{
  "hidden_size": 128,
  "head_dim": 64,
  "hidden_act": "gelu",
  "positions": "learned",
  "qk_norm": false,
  "attn_scale": 0.125,
  "init_std_qkv": 0.051,
  "init_std_o": 0.00849,
  "learning_rate": 0.00163,
  "beta2": 0.95,
  "warmup_steps": 555,
  "schedule": "cos",
  "final_lr_fraction": 0.0,
  "doc_mask": true,
  "max_steps": 6392
}
Each number is 128 + 24 x the weight over its row's rms, rounded and kept within 0 to 255. Layers, rows and columns count from 0. Numbers have three digits each. The size before them is the row's rms in percent of the matrix's.

# k: layer 3 attention key, 256x128, rms 0.0708, rows 221-245, columns 0-127
# q: layer 3 attention query, 256x128, rms 0.0666, rows 222-245, columns 0-127
k221 094:114161155113164103086189134145124099107114136096104111134135139122135126077112092118133142111125126086118102129102117154101134161097096141144112143163114147120147062134148132128138119134074129089130144127112159153115144124136098160118136152152139118132108118116162095151137105124120080194120125134123137082128092152182131091121155120110145131153134081120132093130130160112122132172143
q222 115:144154105124139126154109115088125125130127106101120124154096123158148121112116086091130116132112128187134140150112104170157122125135142109125122151124087085128167140082159080150098119111160151127122104104112145156152162116132153168150166089153128122147136078098103118095160128164154121131122169131137111123149141143070100126112146144156106130112106151120086120140187144115140173142114
k222 092:120096118104114133158108108132126127155148131138129101165112116151126090107115115094108156110145151131102155180123130111090152165150114158142124081089094121073128115122133156169151138097138147099136123130179106152167089088119136150124177095118156070139121134130124139169111121116126111153168137109091083096123105134124096136112152175148135134117111132121108096121175147148134131130113
q223 103:154145144113118153170124105136106128147190150129111115132105146142128121089155154124155103119163129110118123128144097119078142134131150112121114171166122153122131127116099133147164129124107164118106157114108181112123153197119152111135148135131128116094192113157105190084078129140145094080118138126115149161147126151122161128136162127125143107123089153115171124140118147147137102139128
k223 100:163143114169165093068128119106125144178146141137130127085126161102086172110182132133154117093147124126135146091143151100094147131101140083121137112140169111118140129104133127124121121132139151161115135150104141113129097138126117129127105151057075109124165119122128128122125149118191101098101158136111145163127155124153133130136151109116117142149133085124152123125166099150127109095162
q224 121:157151127103123137140090102155106118151174157120079125120108132130106107100145139124154090175093107137098134113109109150114150123093132104137139141172103140148143122156190110144109129103162182127142101130073166128129139135123137151118129125133142096116162128145086162100134124158157088098046141111129144135122147130119147110141101139133136161133083111165110120153140139141126103115149
k224 099:127145115117151108116099141140119122180176142130114149120136147166093142098123136166176140135139107150102114101111144047100164123125118110108106078064134155140121175147143172157146132136109133105154165153146112144143126101133150101108161145085145071123151121132100133155121117139129124093121118140132117145123127106131146117143135146089106137120081093124158120123149169137124092127141
q225 120:188116149114126140143116163126147143195073151145119136119080146118147116123160177084074115105147149174115141123143134131133103111130122080129131137117124127113151140111144108122121146157159149129132111104102132086141142148112133181089095130088121143118129100130102150141125137152111108087120172134128134110141136088116103150151162114095114166102089118165113143153110128117094107111108
k225 097:138096111114097147137107124110160098151141141140108150123121158109138138130138165129098162143130167174177158156141165127135118075117125085122123134094121125130115165084131118147131171177124187120107149131124113100166131178141171135117121122084141109129135115117103109144101101107117105110132123117161129165155103113135085109146151130111111123081117137165161116130169152151117100090104
q226 103:116118159116131127099131182137101117131109099112107178110106161113130128144147097135139145093125153110110122127104140132117159101134108148131157099121135102077114096084108155128142151189111084123123142112180104082131126110141110111096124122098113092106125120137124138116102103152116136103124127136149144176129105145129084123144088141166117106160132162127145161102130118195098071125126
k226 093:156126118118126106160109135139117126131147109125134172128092122134135147162146138077131100075104181146138112141148116135135122108124107123117150180098144108140076130072132103180128143148165163147146111100130145072156160113127154136130152094131115131065128121145150158128118105148139081131117127091165165163128113155118093112134083108094127116134103114172137145136109117136121117143109
q227 117:153136127139119140156108078141108120134137197182111116146145146134078149126147125165144120129123149084142117108149152125116092130087112134116076142121134207166114158138128125158145113146128099134169124132104137137112111160123086132118109148134136112129149112129148169164107105077092103079126117134112144138133133119145141115132106156121164106117114076137180135144111149113150100120134
k227 107:169163111152107152126122133115102126142140181120140112144143136120096176137139117188163122129138130158142100097126128139145098128104151069119112114115162138147171165143158143089095105138122106112139138159109129107095104146135131118078117130119093169131125149091142114126136175113147118077124129169154179179135137120090137136125139106110134114145155094108129160128157121097122092117150
q228 131:126130132118141135082155145123130127127120127116109135125114200078129135108135173118114127122134124138093103161122112167122111101150117101162176120124132162119138068116108145140137116168140123108148141123115141103099158149131164138104122130079105092114166159147117133134132116135100123080063151092134170143144102089129129149171112140121125156122106141166125163141101116167118091106164
k228 116:139116083151151125087097109116119121144169080108111146107125128090131137131131154125127119107136124195162102134150159168128127116145111069124137124081143125119126134105152087123127149146119165114122136120096149113080144130108157141127120130091117103091155133143159122121137119125152119092111152112140142173163113137104130082150133090109117137103075087188170121119119130166146112146137
q229 138:086172145141118137150136149133119108144170187134100124136146131139129108137140170179129130134169149111176121107146157108089125121146135147133103135147155137137128144115087170136157122188098099119098154119161123105162103144148105080091125152107112157127143122138100117162114121110122150104138087124121093143134112111152103154098146129156140069143158140087147113098131127131167094128124
k229 114:163150093160126140147112121116132145112128150115141136089147132109114160159160144160090118102173117117162130090127128164088152117148132115127152162168158123175106148100087138088099114125145124188105087110122108096160119128113121117133081145110071154141162120103136142099149129118156127105115096123153128149136139108116117116090138100168130134151158114103107174107137084143152116120141
q230 122:103117139129126122115135154152093112057112098081102155114145144104125147160086101144164116125090107109123112139094122136146145131137112178138155124167093110127121088135102170115110132166123078121142148141164109130129141108153132077151109127125114113136121152098163115125129136086143162131113118106170135141130080143146140150137097119161140101163150171119095157111120107145139102101171
k230 110:128139140132118128163119125169083137090142087099141156167120110167132116139078106084127094110141143157098118133115096166163125140134101157125139146085095148109118118162147113140136164125143129135130128095168127127127142076119139165126145103181150144092119134138166146126127111097124140152120120115128109073130130167080145104133115118121111109117116139146136143126064128130114132201111
q231 112:113169106122139121150131115065153121134178141081124118149141165122149110080135178121148113179139090145145109134141103163084141159161150120156122140161137148143160105103134127115143100125116177136103139131074165132101125169118150131107132125115125124115180141153106131110081127145133079128103101118084153126133113107150131137141165117161157150144133130120105092142150132164132131122140
k231 103:145148110157157115072144142105135124142147108106138138093146108100119104076167151165124137106162085125144114113110154132088152156150149128117155112165135145142129116118132118109134102121103157125096131101115148126103113134119147086140120147093080062133169129128154130110140101132128131104095128161081120119140133128145125088129191117146118116178108094125159118107181122145168113138147
q232 119:164114144102152128118072124125173150161078095113164141105082140149143107094129138102085120122116100165105150140112134143121089099167118098113149140088142107136145146114175128144077166106175130104114080131100155120108150114100122152087143105124127147126133127158094150130156146156108094140113144140120133133127160113132134125158128108074093161122115123152119131144142115100114121135089
k232 102:111098123106109138133121119113136140142141102128144149132107133181132051110100122159111159135113141152150126169125148118121119105188116141147107122078131120145125130101134166166104202127135132073137137155134131112157119141144149144112122120143149106114098112154089143181125083125088130133145109114116101111139129113149092126140100137106099129111113181154144089146150162122128107132079
q233 107:139118120084154127132134075125116112098091140128131128114128158116163096140150087131142136097153154138078103191132138139158110132099136107122176140115073180151127104098133162122126123135158118132161136144130099109098162122125138135145101101129115096123135147123145126101136087148129144133082164098126120173126121122099111110166085132126107145099097158178105160173128140122126146103110
k233 101:116148109139124085145101087120121144177167137117152115150124130137144125124128127093143130149170149197143105149163096149136101141109093105099152117050161171118140159115151079128144173118142163124130142138115127128104138097125172144102159078127146123139157174171104094170121132135149151122140141113113148177129136154123125123136108129132131128102088119144142117120108135138116144142112
q234 129:134145100135139121117121115136123132144158110105130115126103114143129135083135118120143136197119095160096124134137102130147131144118121099153112112127114160138130096125181091138131144074174202133159090161060154143098132145117141155104125118141130100127182163155119142112131117158139121136096128105122168110112160126122142091144114121116155171119110082173111122147115144171128150124126
k234 106:101131135128133112098147151136131103144134126143119118112156143147125102089130121188143135200119106134135100106127131065099142118124159116125130077117131142131151148161135168128184104138111119095151145146130133172084132144119112097132154122101152057130134131140104109133123140155097151132109133109076112140136133123154156125150137125092165137114099097135137089148169176172138118130141
q235 120:151108133096135109140134118099124116126098125130143134122118154131130104128097079107153098083104106144083129154109139150168116112092112111114158153140070170109142104112135162145098124122180105138163136135100138129103163120111175151151102120163097098122153121097120113118135130141123136129095160113158132126117119108098139120177120151115088179118089168167098154157120127116078119108153
k235 106:122121124099132100170123093145114126153177109113144130160095093139139101119098110106148150134137128203126115173141118122135096139105111110116124122070111134070114134126169100146146165122136160108116164150124140152111143106132176142105170089175134097103135128133116093177121136124128103117130146134156085129133112123106124098148124139106089103100091163164143134116112154138100113139129
q236 148:111129159132117140111126147154089105122088101088119177103103166099124149133103104124113124094106137129067103138119130153141140103120084132109128137118110099135144079115103150147109135173149107120153115113158097099146170127118147134085113090116105102126118144100154125123125123142123149092117153093156159163118063111125106140146081146139125126127118133180111157159099123156120084102142
k236 140:121131133111125141165116138168104118135160113111139166179092121157140088138078130108119116122127171172124136157139095146137131115128118122118144133053101138122131147103181113156137144151127134103143114105152144106133157109107129161080151081165162136078115153120154137117123100130133120141127116092153120135154120171093107102120118137110101101108092127148144102135097168152131098167101
q237 111:111141178121139086140143194110155137146182125125140141131086145127108136101178153144107172145170127166151126097104113110124160125131118116148120113095157140091118112102171094156158134114134134112124140118106132129111109153136137146108147145144085089116169128150109089156093126167092111126128105149129111115117127119130126108113139130161134106149095114110116106079134125184098087161144
k237 099:154108117113138119157116149119131119117121109146166152102134129099113137125186139165116141122096142091154122121097143096124165098167141161128154147167108085126091131100124139162143080114155127133161098082117152107114142169138128116200142122118099055121141111114124131129130130139074097144120117104151118146129133120114134138147111098112143106146101159146127141158180108152140106121166
q238 128:167092136109110115153114097136135131120112169204107126145114114132083146125152133178144131124101138110159143114110144087126102108109121154117078167095136127129124168155122108152154129125116083126137133113178143152121107096119086137106148163153128132136078110119137106153124114091135106103181136162124101141124160113101127125116135149128150096121103099115137117098149131079172088140121
k238 107:143112122135073179168112119101115129120104179148132123147131141123091167132124107157118129175130130107123119108116118127171100149135154152098101118137154104131167127120110161121100126113130071126148138136151123118158094122148125107115138140117104179141116104086106121139104129118121135102150112143159127145116133120108143194105118130131128119115185173099103179155130107084111073103153
q239 124:135093135153140135118132133175142132149135155181125131123136086121089109140140166141117140130129150082163148109140113093126128134130151154130084157130179131153111164153128109119152129152074123142105121116126139126151101137131086116127126183133135155131103113130118159182130109082144112139139117188114134124102132127130121128112140104081158130121158070118192126079107135118169103125129
k239 106:141120131116117145099126153122147116129088163150109139087150142103103165150149093173132130154100131065133147090135107104171136114119174138141110161159150129181159138146104149078107123188081103149131131134087125113137136139132106105156091150138118169155125092095098097118134126118121103107093097145144166155113141113117134141111124137130155165132158136110121157137141114110140126097157
q240 124:129099136130141098136100122173120140102138138176116144126103085163092139091163098193144132148100113130133137118095145085128142126136132164128114131115141171123091157174166121133140144092135106123143109154162131135092083152125095114134127140168149091126092148156140134142120122130098100152129104152129129138098167161134168071123073145119143108154131094124119119122121139145137097156107
k240 108:121171139132119135173143150136113118113095143165162149155146120163106120124136095177169118160106133105083086117126103069138131124140126148131076135157168132154144145150145162160091120105130089111148138125161125105111140162151111099125128119128112131121101133145083163161111136145112152121110107124131136129100152122120151179118050124111132122122161151116102140161102125099108125133166
q241 117:160125125126136121151127140109109131160138160173142109159133092132103093149148143122145136123139148103153149111159135116113131154117169116122070155139167130143129176146128093123150111114074178138099114091142145146172093140133097127148144171148146167123127108134115133131121129134150104150173113200112105105116137138135110128086162115102119120110140086080174099116130143108134145147099
k241 109:131151142118138116075134155103147129147084185128103107096136136104099135134165109149117145142132118052127152090128123107129139131107166118130130131201153108139147129127084153089127105158102120158120130130105122137162102148146105096155107167098098127167118121101128100121126136131134097120113124149155147167107121115157122155113150115137146155156171121089126141115155108123118141069158
q242 123:080148154136132120172109107145110117177159177118120117128124104155088098106110139143150114145147120111095161095155143096123161149076149123091064101157138161168150186154171089140122112105108200136144102133116105116149121139116113137095128127151120141125157118123097127149129132173150127136133111116126114122091140107131137104113133168121116111123127091118148095115133159128117133111121
k242 107:142132151088186132158130156142137093137154189099120109134152147156120083102140129205151129161146123102097132102121097058108194139108139127114106130140119123156163166150120154133116072136123114132120109138098128124155133129130120093122105143136120127157119110103094115090134136121114138136133110134124112142117123100123145145120132124139140137136161140096122093134172138139148118066164
q243 098:101124137125130126104130117130142136089099104089126174123124141129137136134102110163148131144095071137120128113082143116164122101132112163107135114122116109118124113135160128128069148103142086132119109151165100168096120069106111108120110102147138117170079136083145051127154135096143150148158131087135115140103139109110139119123120120139117116153161145133071112107169112089137122124119
k243 106:108114138103096164200136143143125136078141113115159150183121107161125085120076117130098118154121132124117099145108084143137128139165128169122115132080103138125116131139144157139119130108130098086130120100170119129126136103132128116129144083198169126120124132146130145125123108112081178171138104129127085091141132141119146139109127144135127096109126180124123107139094153104110124150125
q244 129:133154125136134106119115139094137148159157103107144129159085149167143137076146148116130150173095106177117143117117119167110130151190141085141109110109157114118142104101172089162113136109162165110122115114098141132110127160124154146101166095115122086113149134172119157097140142179128070115119132141120155119134146161116143114108155108147111135136114127119133099122135120176106145155107
k244 112:129127130127162140090116130106127115114129108158126144133122130142138082081179149144140144096098120126142131140123165087048160118182179139132141099168120097113106120107122181163126117123140146100150121130111134120104094146134109110145144119081116049125106108133142185148127117138114093156138151103098119131141136126142121130120143108115141119143121120151145119131192132152160126130121
q245 130:130136141133114134110113173153087120134098112114117163116133152104138138164109142119111136073141148106100109110130130143137132118134096134124147111135153096123127097124099175147107143195128091111133140111182099052163144092153127124101093125097105141123110133128138161140117110134113167088110139103145129129135090133149084160112114126136128127129145157141140185145092108167090093100122
k245 120:137127110118133111134098127157106117115152127113103168144115140130155125199108166093117103103116173179128144174158131165143138086119091117136142166082096130135114145082131122159136165157136140144132105111142130086144150114134133182099101115147140147074105139135146116124140100116130099150144124111178139140126108137094089110126092134107122095105109115139124151126085132150136125140082